{
  "n_head": 2,
  "norm": "rmsnorm",
  "norm_place": "pre",
  "norm_eps": 1e-05,
  "rope_fraction": 0.5,
  "bias": "none",
  "parallel_block": false,
  "extras": ["some layers without positions", "local attention windows", "capped logits"],
  "init_std_up": 0.0943,
  "init_std_down": 0.0,
  "grad_clip": 0.5,
  "seq_len": 1024,
  "train_tokens": 125700000
}
Each number is 128 + 24 x the weight over its row's rms, rounded and kept within 0 to 255. Layers, rows and columns count from 0. Numbers have three digits each. The size before them is the row's rms in percent of the matrix's.

# up: layer 12 MLP up, 384x64, rms 0.196, rows 161-260, columns 0-63
# down: layer 12 MLP down (transposed), 384x64, rms 0.167, rows 161-260, columns 0-63
up161 106:126149154138177084112108088137162134163126105096102125124142139164148193118139097134151154098116111129137120135089136128144160112144101164123075102123105144108091116152106094130128133125121120
down161 103:158162167109144119123105105095111117116124123150123097150143141146116086113112133111134120138103119152113166147119124167084118115144164096157115075129180155111168107142147120143112130081139092
up162 099:093129074168124110164095140116148125155102063102114135139110128100128161170105128100123128176143131096116115132099168092120164142167125134133159119122127154109144129139110118123141118104113100
down162 097:101118118161109121059117142137115144107084141126157125112129131150121099125125111110099144147194105134109149123146157120133103141119146121085144120135144085137161090092122117182155138133157147
up163 113:154060087137132100128128171090158145121118120145128118117136114131158122118128140149110112137142123114061093123098116100156137129141101144117137106130138134097109130122099090146087075090144143
down163 127:111116104118113070114157121140108160107104132146149106135122116152129133129093151126084114091117101140066162123121101115117155105114168108127111123152109114124095098112107099073101100122139158
up164 093:064114126153107143150166138176144147134100113105102130158114140144134131122126155162121111114144125120155096131135089147173107139177127129117153127092144126088114141145118103167114148156181142
down164 094:130094095118104075118155117133140138135111106125128120152113107125167139145160142138069123124139162140117095139080127164157119131134152097115149157109134116159116113133161119110121133208149111
up165 088:131138098129111128129136159144142152134087112122153111154123111130107124108162131155135193113143148102141136181110174124144119131173125126137089114106122166103120180128120102102144099163088152
down165 092:158160128124132122107153142147148194165115090098106128131131145162110110144145141127107137126128140098075123160119137144165129126143146132131148138123153151108112163093075068121150129169121120
up166 084:160127169168117100142092081112133103137118134143105105169146126111122140125075139180141083134125110138097124175137129140151152138159134152132115129141108134106168160126130136103146087126086136
down166 081:124130115134116138122120135147126113100113115118105134162102109126142112111161101130160114184144112105108114140159170108145195135126117132160111059098109127113127158106097146089175147116130108
up167 110:152115160144173090129148082132105155099112124099129089123135133109138125167100153141173129130121130159082127105121109129155146191128135123086108116124151108141151130152095107109115121124175111
down167 108:126100165156132132123156138102143127124093162115110124106165207121156119086113079145146125150121127086151140135146120119147112121150134151086116118118153156160117123101147103143091146145148157
up168 096:108067112131179073153090130119130137162108139121140130169130115166114095145133178147131150114136129154098161151096120153158125137173139119139115125083146106103145113141132105153113124127115137
down168 096:154127122128134145141100129092115145155117111150129172123155126140119146102121085112100139092172130106155187139153107134091107157135104089145088120142116134131083145117115097137167145141096090
up169 106:118159149149139136131122129109119150143103147090125131141157106105118153137145131105162132152145153090189111167172129143104153126138125088108100113078096170091121093146118123159141163107142132
down169 105:105136121148173088145125118135137112114107079156158140121122138106141097159141122129152085125109187128153135111078128112169087122140125151110134156114130096130126133123156171160161094117156112
up170 083:094155125131192103154147129146168137111130102126096140123167126113087158129120135098079135102106123131159103163124147099144104141155115151140098120143159145160123126124108144124171127117086168
down170 084:127163135080134119074154127135128140132118158129167149102110159130117140130177146129103127125121126172152171137128102162086145179098148117124173106122157126128152135104148117125148089160136140
up171 098:130142135094107102123077075125150130081095104124107122131137107162166208127159119113128129137159144115136123131135165154125141131133098149158081111093128142114136121172128112132137142143125125
down171 092:107151163089135125070143120128189098138102175134189130115136120109117147125104114117130155125095150074140127111099105140145125133174123140142136161146158122161129130129129117118113150138095108
up172 091:129137112172142079118166149141161169122091155113143168129159132184150135161128155111111119156097148086122121109162140108131131119145100117179131126120158106146118163106124106129127151102143132
down172 087:119108152106115189153120153161133086093106163119159119128127108117132092144104141110124082125099116117105163094154145125138085163112130103157144111109124108107090087133127129139113118105172130
up173 091:161123150135110124133147120121107155125165089139082126134156170154186129165143143105128112112126135145194134087127147113104147115126096118145123124118109149118145107148135140165116110188151154
down173 095:136104156129091166110111075130163095139149159112125133135129129113142177098159165153131127126153114145110079105122130159121148121153163134113130127077136142116175152140145112107156108172120121
up174 094:182120170122115142174155146151130134157117113153145136133111185124148150086097127144156157125074104084156145149162121135155142126113106128148141124126160114145108167145115123142104115149127158
down174 098:089118111129104140151101138177088104138131101129140147135104140098144098187117140155103147111144146136145136134138131122169141133142137089134091147142104082154121092103190131137111173131118126
up175 102:165164087117139122155113136097127130134102142159158112114111138123127140110108140125107085148126137134126164126131182144149134124183133188148148113110128177136151086130127102143119184147132155
down175 097:148113113110122154139134116116104120115131108131165149145103108136124129136157107137154108164123172152122139181094144181143131128163128114104165183166119143150107162110162133126181116095147110
up176 115:164127122133115134139140115119165146133096141132117100166129096092152136116114126186135153157102119171113083131139110133145136186128118136121152131117093136037142110145116127114130141136141129
down176 102:106123125083119135103139103171155153142107143148135121110096113118151134162111109155121170121107161121076144143114106152127119130135135094104144150056167106099097137119144142117098156141140092
up177 109:127155106130160138170124116152139130112145105137111072143185105113137115135111110101184151108087122176147129138133109122095193112146116120139097111114115153090140123130118094114111126126147139
down177 109:119077124119119108097143132137138172126106149102133130091118133125160121115173188141135135146198131070129151143108111181137133105114132123094122124154121134144111129132114117105106108115086114
up178 087:165146098096110090131126105145140124071118105092123136164150131112136123156108141158091142121141073165125099144114161152145145102122117152143077123109164145116116144128116106095144164146101131
down178 083:100069144130160113095131145179135105114114133145119106116115127144072121129155100084166140096135116136166167139111109160119144154132109090150113157141142152123155156124101148104101136142129100
up179 114:124111138144102121118072151162129150129129126094135140134151074141145163125085160096116088142132146133109133178145114136123171170141117075136098143126138166144128119130105115118094141136105165
down179 110:153082130050152111090112103159146128128156098147149137132131139152118157160144134137132132112142188111158142126108105113146147116157092112137119156092133149161130125159144125132114080128114112
up180 104:126143110127160126136158127115131170154129082111160097113156100096122147121141101125175131143083107156157093127159140104096127152136135168119123071145144140111183139153114120128118110160104139
down180 113:104097143124128142083117069104144127138108114123144110135085175138149125136135130154119098136138136098123164135146168105114091189146100163170135140152135109094114137116142097138132146112110166
up181 103:121097118150145126126091110109121133133161066126137111108114116066136174158168148100111116144115118174135136117095135102149104186110147138126117095135131146110120124137128107124104124183145146
down181 105:134130153121143164135137129107128209106122126128152172133118102124102128098199146091101129121102135129132155113116155143121123149151122119098131122114141136113141114095116101110172068148121108
up182 104:155140113103129065146106091140109141125108100130081156142115079133176106121110152156149114078131147137122111152154102131137113127126118159136084117109112122123149171138110150160133153132088136
down182 097:117162136166155144124145124123114061103109132115108138092132159149144128128105126136189144135095138117119176131092149131137100106132107137174126147143152088133121104128111139129144159087141178
up183 108:168147123148087133137095088104108134107097113105125114159181113115174160127107116124146133148111143145132095109105154102148152163128125162161144164156101125149123134160127104135101162110155161
down183 105:145116145111096057122141127112117066136149155143154141148111103097155157158114113111142098124123149136124104128090082155117148128132157126164129090132154129165103087134148135095136132102135143
up184 095:124115120122138160135153122132124139162121087153086116148154110115135098143106136144127063088126100155190124141180132120150146123115130111188142158094128107112121142134105150153132103141160127
down184 090:162133123110087144125191113106108146176132145081132147135127153112137173135102106167117153178137133140115095130124181146127152137134090125150089129124093136119152129122135110146135102155105112
up185 083:147133140159146138111077143136152128108128098105121127120153143169142110121122137149158152129093168131131077147154132105083158140119092117163141142140112101137118162179087121090120156115142087
down185 091:138142154132135105128088162079163070099133127143121114115113183139107123141117105131139135130111156134157115097110111153148154125118129119152092144121132146157078121065155129109085129122116154
up186 117:139144094106143123125138100122168150136137101105142109125129086175155154160134154077134130142156129142080111133138147110143103121189119179149121122105095107104154169130100117142121134126157119
down186 123:116130130096086143160117128109127118099157156138132091144125145118093125150143148105157116161132118111134189101139183122141105120118074124084178130117163110132125153160124127157145139136129167
up187 094:157116104135135131131124094122168143208123125105144133130130116134111135114105128085117116145137096117145141139117191137148093134111111141100089122080142131141145170095135127107088175128120145
down187 090:178111131127128172106101101126153136111117122092116126124138130151100081104144120101141146121140075077124118168135083124084114100128117120118115132113140138170125116105112146147144168165101164
up188 111:101116128144151137134158143131098141148111071101112092181170120098144113109114141141103096120137159126122106160126123092124144195134129140137132154131116103158133146146109100125123163098078146
down188 107:146163151110114130122151116133172109137076097115103131136125103139137135095089122104083154135132173106119203126126131145151109105132151125132149111108168097140190140117128115123126129147147114
up189 104:113117122121103145187125132127140133104091099104108125139183136103146117137109129140123114142105160096106154138136155130179120076121110118129106121128129146175144191140115131112129065134146111
down189 100:106119129116133130124131128121120159119125165110107166110128147124127136125094165103100126124125119098129142151092144107147104116107190114117110123122121203122136129151128139032110137111153125
up190 093:161140106151186131160138100110133134108131117122107142133116098111137145133113115152108126096112134081141095104086138097165122151131133172156145109133085175159158100104115148134143176119120149
down190 095:118088109152140071141114151104147118119140137111156149125162105124130105168163098113070148155138140136131144147148151139091115162137123146091173098113109108130129121110127173113129140174159141
up191 111:089151109143131159145094107124142150151099132138126175123135151171135122154103156148126160121128142160101152131158167092157174096139105170160132068112139130144107163144119116132124122135103127
down191 107:109110083115141115155134142122153133085121087158127153151152094168146109126095133109095055131130133135153131093147102116119150138114101128193145125156133112104146144122154140156151123132141105
up192 099:118188151132117116120112107124137142117142132157127124117131124119134121101139120111158157109133118142165122142188130100136112166104106136191106099110177111110185136124130112131107110096187126
down192 096:110131128111149108119107107120182157075111159113135093092141130124117138166152147163135134133161105090178102110148121118127138118139147152089111088179141139100138137101104122101164109131147125
up193 096:146124147110171127163132119120117115176106115106115114133122142091155098163120150159135111174109186161146182135153187123103146122179144145122122112115121139109096113124135133136110152130141144
down193 098:120149164133098118114116088125128149150140163125110153141108151126096145099106067119124126167139167118134154142077141131133124143093134106073134141116112151152109135099096086077130107129147139
up194 109:133171168127112117133118140091125137111096106126136073134130181105110094121128135142146145090123124120151116136130130123132110102112107127161144112121083123074207170143117120124125158115109141
down194 107:123153133137108086130181140094093189122138149127101104151146130132131122148131187099131112133158100151126115108109103121156138093083157110104128100111164116163102120101110112139108152133146140
up195 106:098133157140177092093107133098114118153119116095135104112155138091132143160136141110132092114097168113104114123097108104107101100095106102092140112095136128109114093185111122116111139154104145
down195 103:120125098119100099149092147092113112194121156130185122127159143126129102136163185095129120134142103156122118124155109107125166118112129139100131130132122142156129108145099152089087158133143157
up196 105:155170105150142123173132114159124127139106093144144157120078141141161111141108170109126137100129090129108098110157107131155141109088106103125070115117115130145103175097108111158110107120139116
down196 105:142141151106107087146151148142144152145139152096111138133148130132138132103165116130130179101129120096111147133161106126082129170104121086108169139073150173147104130125085151136132111132102101
up197 073:103151132162144100113118120123155098118114098115127121105127090113135163131167155145157133111119110094154166140136149109122154092102097157120092170124110103134058112143132152124095141154097101
down197 077:165123105089116147123153096148119148090122125151122104127133139126049112190096131140094137141145150095147148159109143141101121105123146077111118113138110141141152127109129108142157120141109169
up198 088:137128133156186128105107111148129120130127144168122129106129136095103133133113166153109124167109119106182155134147112129143136143176090144129147142107169099155113120173109104164108130183123147
down198 092:091108131100113147129127164162107222108151133096119134109139108126163128109111134092145118123138153109117166131105155129134116160115101096134134131148089170158107118120113092124139103120116145
up199 076:153140104132142111128120125113145151098128109102121161083129122157114082142131176151094105163094093085125075096134123123139133133145093135147118177107146078106118094139123147117139130105109145
down199 076:124123114128102148130157175127122086135129168180156115092074140136132125133112128108141114114157151159122081115088104098148128125116133126120129156124174126129094165137182131144121081130144134
up200 082:127138171102130113150159163148124123088143096148090106111138108116118133151080154161128107111074158141153108149138176139134113118166116107156095104133119079115097136108144139118102147106147140
down200 084:152143137106146146091132120120120076139063133135108156156122132145142117112127134109116118121135156140132145179103105135137098147086114165103120137142127107164136119135186120090092087156161140
up201 110:140135103158138096145106160112146140115102118132103125154097122109128139144088118117177137168137160206114155126120109124130133129146128159107085122144143122079143107079136116128106166157139149
down201 102:134102139159129083135120160105126138076130111101094116087162146133134104140109122127126139119108157106149136108098121121136119107162149115107129108171151202137121131171136112138182095136149141
up202 118:150184169194114132134074118074153142088147104103106109104124121155126172155154114143139122108127128166102118135108124110137135115122117136143109122140132130152136120179102137125089136133143147
down202 110:093112148141125128061121137107142121108175113128096122092075108158136161123148088143122105146125176112107117110157122107090111158126133166132137105133133098135105142131122122081120167139103127
up203 091:174146089155157113091106118088123122150147136160117162151125178109126164103117139152122132147102068154148153109112149146127161138170123130115132139109140082141102124132124112143122147152165156
down203 085:113105159127119142160100129163130162130117124078125136126144095123148123126143124110130119093155132125079151202113122132164112100126111131111130082081122154102138144141117074133097135119086129
up204 104:150120139128172099160098145068114132145124090094112121184174148114127110164112162167110133101125090114137111134110119112128140100132131116151160142113089140149159110102141113154138167129116129
down204 100:081150162163103083145182139082124145132110145084128123124111154124124123138150160151115114144156131110101098120138148093132118103115171106130128112162171106103122081152144125143131136158111144
up205 090:111165114155118097161130106158140138112126081119137108144147110138144096187113133137126132098115111134148112118217130116137132112131124142158135122120107166146171126144143131148135112174136174
down205 096:159150147069120160106168143103154140136156141120157115152101143117119115083152129131104113115138135120114127149104117182094115108168106115127130128090109076152122091110122112164089124144131101
up206 105:092099133154138118142139113111120148115123098125117139110170129123145119164146129114159141086121095130106133159145178140125116199107086098170179114120124123124148103112117130158144135180142119
down206 106:111087087142148171110136116152131169105143085137124156114086153109130109113155145107136140084104083134136134123119160129124135111123156103144142123173111123143117145094084120145080165155134150
up207 090:121110093162166118102102111138121157149104105135127136140110078115104114131114118076168166134141150143092110146145152157091146099144114098154098134150114140137114125143124118161085083104144161
down207 088:141089114116113123112160132091136118187118127087129197091154152138131146168167131154095122123125125109139135116107125174112095155114119105144137153142129120155113110120081160107162118140128132
up208 089:133160160157163125159093106126109118163114128161063119142127153136147075145097150174134101118103133122159095120134122122128140159148138121159191163153116121132144109133116117124128132126119165
down208 092:117128115167130105144137140120162048136084136154095115138160160110176125132109148155101133135106123127121117137172104090125140118103099148149098153141161110108129132131170145114161124103115149
up209 108:116149109133132105133180109125095167151101145119143151127177099092169087144112119123149126091124116152085115132112089119130139136128091141126134137099127120126101151144123105146115083180175121
down209 113:142115124167154077126137175125105168112112130126113117103183132106135101124138118136156115132123109125120173119140135143063118127184112102087134127121146129113135086126082120103114128102127157
up210 091:147127118129116141150110085095110126129142147111115129138116104113149150114133142083153118113097119167117118141128198126107191109147114107146122154146180142131108156140114162117085106138161167
down210 089:098130115157110115158159124185117083142100148122154155107114147113120089130118099118154095139143113098127141096130112106158141147093139145154141143125147122180137058140114160149147102121140131
up211 116:184130094129114122099144102164172144140145100118129121094111120101154137113116117094126115172135129150116125169167114078143141166157111130101111101102146140154179115098126095131112100135132128
down211 118:162144147124124094137178129124132149130120146087090143126172118085085115140105175130147151106125153120127114086079141156149157129174133131111115142139123116170139163147131137125080120103124131
up212 104:078095145143138106106174100093132145169124138127152106150105089153113116128128157111138123106141108095115125172123116096135135155120107158101125142086123119129121070086086103158126123113141141
down212 104:149127136173141128135150114105174134102134124130090106102139131122102180163068113155150132153128146113172133107161146101141155087143165087155136148128147122097120143111126144130146150123168141
up213 103:104060116148131132106137128142157143150104132091130129113123081128121115152117144155126115098108134100159083177117114136145145142136116175167103096099102172157138120164117119108137109155147141
down213 111:096121128104147119076128114156126109110123096090134139128112150140084110089176133102112182131087138140122134125137117108087128157132145137167135130123162089123122099085176106109133158129138114
up214 103:183152156106129152117107160052159146137125111125125124083132115128111120119137097117154149081115122187152117155118127081124136118135123149104112151091123124129149127099127092143112155131121153
down214 102:112131111140135152094106170093134112126142107125139140118091099097162127142113115106131111137097169124103102097152114166111127113108134106147082111103118120133091117110114112077117133149057161
up215 091:111144076133135138125122108106130127121158154124119131118182083084121126118117163137178159138128093136099121140091157161131144174142099120134088102104089150153153115125124123098149117147163122
down215 087:098165117145098111114134094135126134151120142138137154140103106104098070131137173113171127146109116128084121106116150168130098086152114132106162103106139120122151165091133120084145138129100094
up216 099:190154160116135129138107124090147171110091121135137125136121103129132138119127127182116133136145129122121129134087112090138153166139160137139104096101112092080154131089131152150093159095104143
down216 102:124112121112150139146145112133103160123118133100107077153123087130142110115148091142115111102133090095096156145149124141108162131126135092101163157116131092099114136112073134129080107167106089
up217 083:100120176143146122131151119137092122157147112081118122105177153095157127142102115112112143126148111109104111131112129117158116113174123126163143124103101109119102123121080061111106116083125107
down217 086:160131113117070136121164136109114139085090089104118117127137123149102113101164116112124138147126145154101112148139141107131157121114144099126144167110099144121130143152142134168138060078167130
up218 078:107124100129117067113101148106153127129100141116129106141127138149143158130128149136113171107086137153156093138114138135119151154166128087154097131139119134179123110123131178132120074177151135
down218 083:132124133122132150107133117140093177153135126138128119111082148123108160140154137121115112132132092133145142142145146189103113176153115158094142139183137119143119138131091071109119106110071128
up219 103:119144216105136082116110115092138140141126141128097110120109067141148084138129140156140096125116124157123126167147106098124150135110139153161147136097109109088119105134115125150116134103151128
down219 097:110150146133132122118167145180102145140136142120072132096173140152147140126151129116183134137107151107108072128110116134137132153158176093109148112115112157129129104125130136153072107153124132
up220 095:111131110101147130137142095170159126093124102103098100114155153142161092138103172157104104153103153119151120142118109120126119126133119076143159076126088132100102171149124112150117099135155147
down220 099:117105145123121122152128107129141091122109164153092181092092105127131161163157103127122163130145089142112120167083116158131168111107133129135133140170137128098147130103183151121164112135113126
up221 094:136127132156122169082128110129142121167126105140121095167169156142157107123150119093159117093061096109151123165134158101134175106122124128145146130135127147154103085148102132128107151122138134
down221 099:135085107092129147117154121110112099145157129170171112161139103125148133110177087131139140146124095113101115113165126130149140096116152154176119089111111131137127156109127109167074124104142139
up222 093:145136120152137095121095142105148154116098136148121114160122119116143098143129098095134078114102122171132072137141098127096142111114096114138116141141137144056120068144120164127127156144104135
down222 092:124151119103124078087172111127133106148126124131157133122115094139101090100128133131094176149128121082103135126125156140136083131134160108105128135112158109151129099116134121088118098160179087
up223 108:160117112079124142127153143105146145101122115128109123165120185160116131137114129121108136151125109145120192145135153121130142161139107136059129094112120163141144135146116109129075164158140101
down223 103:089121176107123121115124172109163182124107079141141147120107124117099097127119107211144117108152153159126141094105143130104128103172125142111145112132115127130134118128128144100105146133118099
up224 072:115138136157140156131147145106155079150140140132099121135095135132121154112094123141173134147108114178168120098144093105093157130130109100172128116124126126115113196164101137116084131122148141
down224 082:163139112095128156119115150118140102126093121126112096151106152127100169117128143130154158161094154123114100100060136121147142110135173099175107142088141142137107114103156148124124098110167128
up225 113:154140068146118109132116156147119146148119099110130129157156169153126150138096115073163129094097124109090139127129165102135140144143137108102137094096115110092128149098102121134112155136073118
down225 110:149118118140142126113127133080137168147084160180140151123118119137108143132160134113122079108136122112117140107159085171121119087131174124102137142146140098162156117114156137142084169108122107
up226 097:157108118134124129128133136097136128077139165125105125175149133099096135124147145153157138126116111130120143143080132084099128126114100115171139136084077138054117109139113118136127106147118168
down226 092:130117123130130148150182138129132105124112124121157178145126151150126155165183154092134131133162179129129132130110107123112155152116130131128155106099159119114136154144095110163144127071074148
up227 114:141082103143108118154138156096140159127124120115102106169090180100122160138126149090133123170147134137119093107151124133091101149150091161191104114105090115109142141133115121132112124129144121
down227 111:164099168153107183097111120093161125109127130122123108133115121105120129070140112150113130119086137115130168129092076138137091105157100134100135151131120156125160165119134120137156092122100137
up228 125:200134123125118109126076133087120143124129101115144111124148101120141114142140133120144077108112119129181123141136131124110123172125125141124159117123098121175107176125131144146101128115194161
down228 121:136127125149100163111130130102105163132142124089156138118139158171094138110088115069113154133139128132115127118138093111120131155106171150094114114116091111094137116090142118120144078115169088
up229 114:138156177144097129124152141092124148108113081158093103141127145095137177122111156128097106087176123128123127115149095115131127125117107122150075118153114106148160149113109131159094133135141168
down229 118:135129167085118149139116142140116112104082169149114125136117084132120138154087108129135186142137173089109147118127144151116122082084140132140132146153120150088124120143144161128095092139145097
up230 097:126111137107115094096159102112166117142123117092172120135117089126180091161129144118137128118142112132142087148135139139137115143150115156158131140106105121141174155148132118143095143201167145
down230 100:150081139104108165115115158157104185134137131148132139085150127118125146137123157142124142143104163079121157138131133133079100128112071101144122139156141118142133146120072141142129136122113174
up231 099:126148078158111123112082127083112150180100105121073116168172123155131112144111126119150183126095108119108122133138112139151135104090139118108141148097140130111115174113122134119111143108103130
down231 098:131155140125077136092132123132161152117116076142130128125104185139117133070079111140149108092113139096125125120148084113121120150138140134137122178145108131136138133090121137075133112093108121
up232 084:138180150131115114136131095130143121142133097129115110145172134137150137141095121162134144114148082174128099146159147074134147110144112135144096115137091112102173137149143133158132108195127146
down232 084:147132169112159144111126146125147072146127107139112151111121137098162119162139129111146099093158123131148083125154135122110135127162142148145156153110111104146160133125218125151157106145115118
up233 096:117152138132130124153178142133117128132109095143097138154134129138151119187108111156134122079127133134123120133174115090152120154128124169148118144126084146153159158107127094167117106187158107
down233 104:143161160101100150115169181127145151143145113115103117155127110141137130141162124159101130113132153135098081117136084152119120111134197154109124155135150126126097101113169132161139113155156114
up234 094:150133093129128138153150167129133123088105108141129115110135187099125169140123154117127134113117100173134109158110188131141142175117122135158189138128157122117107121087105115096102133146135145
down234 090:117095101107118149150152167129154149113112155165130125082155146183121106096135112166107112135162142119120119136140115147119099134129128122099156157123140163097097169127087100093122135091168135
up235 101:138105149130145152110140070123157121148120097141144137172125158075151137087162110150156127069115112151126165148135175105145149141141108128150113109137139141092164109124107152161112149127128117
down235 103:151115122105124113130118122154120117068166184105123134135124147123119071139107101107074131146147110139137144142139140111161120089132096118127146127126126155142185085093140121179123113124121109
up236 095:126103115152137077125121108128121134165135144138108098151136143125144160151113140168080153088126096177143113141124135110095132137195100144112104130116102139079114109120130103112117093093134155
down236 095:110159152118133155108147152129167138118075137127110134152127134108119105139140140129154142156101146112124123136103144110144117107108177147173122141113142118115114140112209173170118099180133122
up237 112:110099131115148134154175095097140148120145152128099120168137152142114132169110156144114079123132120123135121141159094115165155148136099122116077123146144114145168090177097135133121166129150097
down237 117:133103141117078147134112138153119105175144137129118106078120141116096135111111124079091162144164153108129152111153171126115103109100137101159149122094140164141144122112181133084130133135113108
up238 109:121153104140145133132156156164135141078122118139128130175113128157136141096136147110164097099093115130146105140071127113116116139138114168125121132133136127097089129064115131144084148146170162
down238 104:111135183128086091149132153170117145107137117152145139128114139140094153134121112114124111141098159172111114154145121160070093159086071142116093139142137137140127114134140095094134130111138121
up239 087:157144130153135165152115096145114140124098085125098113166139139150120180147130141109163117129117115127138114138096114078109160179096121110151128146134169176104128169122127090108156126126154132
down239 090:152123096123107103136142157121092129124144137126130119126140116134094156162097148136098110103146132142184133147115107175129115137117149137070132120099123155148128123158227113106118133130130130
up240 094:145142095139103114143138118114148143127116127090082100165113159120101115112106134107117092087097141077116116172117170123150111155130122147128127165097139127148134151080117107108136088098150092
down240 089:105124157093116100120121144175144164120109137120174117101135152117097141095131100105101114113120129087130139101092116151125078144152116156113088128144108097150140170115129116086154133140109080
up241 096:115122085126140133100110126150160126160127156113154129109125102111143140146118117159112132169128159123172163189145142099127120145179084128139143129111113148124103120147109114177133119165137184
down241 100:096135129134097140147112128103105120155139065110133116155140104108127098139145161111105083064140144162096147122145128115090138146154154110115113120149076125126100128081129125137124133152129173
up242 110:151113149100165145169147126154143115153102118134120145158125147100124142140106141170131096107117064150148140157077184112151136123120121129151142105121100127119160154073122107126146126158106142
down242 101:140113124145144092120138098147104159116133125130129137154112146121113116112139141156112089181108158179158147143104133133157148102109149148109181119105074096095133174116115127135099097139093120
up243 099:184143131135088123149099165119114142158153113103106105108142135118110180146149135137141072174134107176115123131106126130133130150142117161130168145136172131147147160129123112131107119162174130
down243 095:108141112151092144136111126170141169169108139100099155114120116130102179123170148139108132146127146121087090086132154098117126128095156133103146165130142077135156143121103139109134099144165127
up244 105:124129092138157141106145085132149147118134104096148159164120153117132136120133127108179081158152106170115119122106129124151160178076138121135127130116140147140157154165096117131110152150179124
down244 108:135145138106119118120153091126163198125101122112133185150091179163120115129101149111154117132117114125107139115121127115156146141095144144089106129108178153160105151149132116166108104123114139
up245 094:115118105148130120123141150116130139131122097156108132118119136133137130116101085090172147105123117164163085120115138083129117179108112154128159113098125155113158138122134178142077180154099104
down245 097:121115101105154143116161146142151061164082115142127106130140131144154120113151098111143152160111154114120115116143151115142067150147142148143121085085127114107131140118192148142111121118101130
up246 101:159151150180134109107076132126123140143121132135127113140146136081144107141142124111180124063147100139119113128129162106116101171134128130178180156137105124107111140137102140109125140122151165
down246 098:125120138143092077088150119144142145149085164125114136120125161110176152121147162127101129099121096104143096137119155119143092130165169134144122115160095156094147121129101120121123125177159103
up247 080:117110081164152086130167136109148127139107147104108131152116138129126162149137170187090116164125139123110157134149122108092094114113102117136110110113145108121140156172135121167127139173090137
down247 087:118118118125152092087090092114155088159174118160149112106114110151121139144127131166151120128081084130135125122115129142148151107099144091145167146139134121113079161121131146127168105085118131
up248 110:131154170131126125165125085161104137117133084126129129139164118116159133141110115048138147094148145126113102128119123142124152117145102146130101106141134101093141168091103108138104136187147137
down248 108:107114152164130166163109159115142169092104120128161129121147075091133139134147133112144109133128168153114141163112162095174122121145091095130161171154153131124104142084120135115121109121112126
up249 133:149163069151141110122132118107146154166118122071105107104148118088142125110139131142141120107117122116121129128098127081140142093144105115156188143101156172118126125099119145145111182135124136
down249 104:144106143105143110126141049132145073129147057142120126139149130132141125111143110132144178123123142148135152095173168142122093124140146133138144155131138100119142129122126151136188138137135124
up250 117:158159147148168131161109135165122144118098106120088110142181126139104148142132123162155157040087151145129157108140148137129134148134089132128108116100133125096134136120124141145125113138111093
down250 115:114129108137148131171120137133152144114104141129125175135124169143140103132117105118130147161164096090085144118134137135181102131123147131110116120164162130118119088176084085170128115118170122
up251 103:103120117112121107143122166136128157118116112135160154167144124113103097142090121186159087094131103137093136131146148138105150086149087102108104079120116124133123168108102154128137089115148144
down251 103:126095106112110149158123163104116106155064094179144143123106145134127143124091082088154132158137159099104149087141136160134129146174108141125115114151125130142124131132132138124110132099180122
up252 089:116137151173126102093116128149159150137120127136156122132137107111147138134119138171159140085133082097089109130165122098156153194146150124111177128126090120105145163129116121127133096107139156
down252 092:102120114121085107104135143142128229097104132128145130114143096120146098132126170115117136139133132109091104144138153095123117134122154107134149113126147119114149159147090106145167115155155094
up253 102:141085100156151092173098152126125129087116121107100092141115125138124124120153112138132139108114118182138133143151113089147134103151121146131110113134096147100157131152129164170089177156131168
down253 100:129119129144120129127123111147102083159122116092153088146115109151143141127158106140146101116110156132145103106153133085095074128143117126118147105127116125123115157113183161163153145081071118
up254 095:166143073145183099124143139113151112135105096137086107143148145104149137125092173153128125159127102129120127135158150101117115164150081140114110148115155118126128124129142085159150149152161161
down254 108:160123079106119118079120125120094118103160147171111167117103164122122119085102133155141128152126127110118131108138141142098143098111106091140110181125172104125146104142135100089155167129124135
up255 097:134148127148153098185153141107103151085075091091140107111186121147124180131111132111132163136122119075137100128158149127119125157145120150122105129128134145129170137101138103115114138131112148
down255 100:123138166110093094138172122131159079110093101102134134130130127165155110145127104114122120131123177106165077130142137164127115121141119111137108124126127149121124177135189123129176154096126115
up256 107:137099105152192117123089162112108128161131095092125106163143122119122115129084138101174122093097106094133169128173126104124132094136126109102141107134144121101132137170132119124091105129139151
down256 106:128116133097126108130163119116131101148138112125133131127129093109139123101120084117069130140096167117119164131120128156154104131097160081114177102157135083124130184106124127088094097130116131
up257 089:137100131091138092150136140123152134134097117137125103129139158163097137142123137192123088144139161144142113155106152104166096102092131136150147112136178084110155164162109095129114120113102128
down257 088:134097121159125160151162173145146104124140140134101151088169108165152087109169135117132117126170162102130099104139108125142089161126129130160130151145136136164160075167133134142124117133137114
up258 093:142145097132118132142106127125126128139126103108098155170133108156160113139084104085157150102081106165162155101103144137171151134145134117129154080161121126134126142119113134101100104129176167
down258 098:152133164102093141153116133182128096157160091090154104113121077107166107088135097161146141143146130145129157121115115114123120139101135142103142101126168124147117137104109129157069116123126115
up259 120:144151144128151140160119118090149143112122115149095137144113147104114145163110118107139128080118133143171136127126154113150164088181117145120159099162067114139137133080119163149119109144170130
down259 115:140153107131127132089120136135099103144173090173135137099134107179103134146106117127112107064132135128117124095094123125096143117120144148150090138115120148154147156152160103170137127119074132
up260 102:129085069132140095140117096153131132146127119132105114117129108129142156133095142169108139099144156093110098166143145074143101137154095170087129105111127135127113116172115080141124111124102135
down260 105:135145150125135104158129100149154148133129179116163109142150137129095145139102145140105176101100130133131165127164126127081104102114122144119139102142140134120140126137117162098107090147101046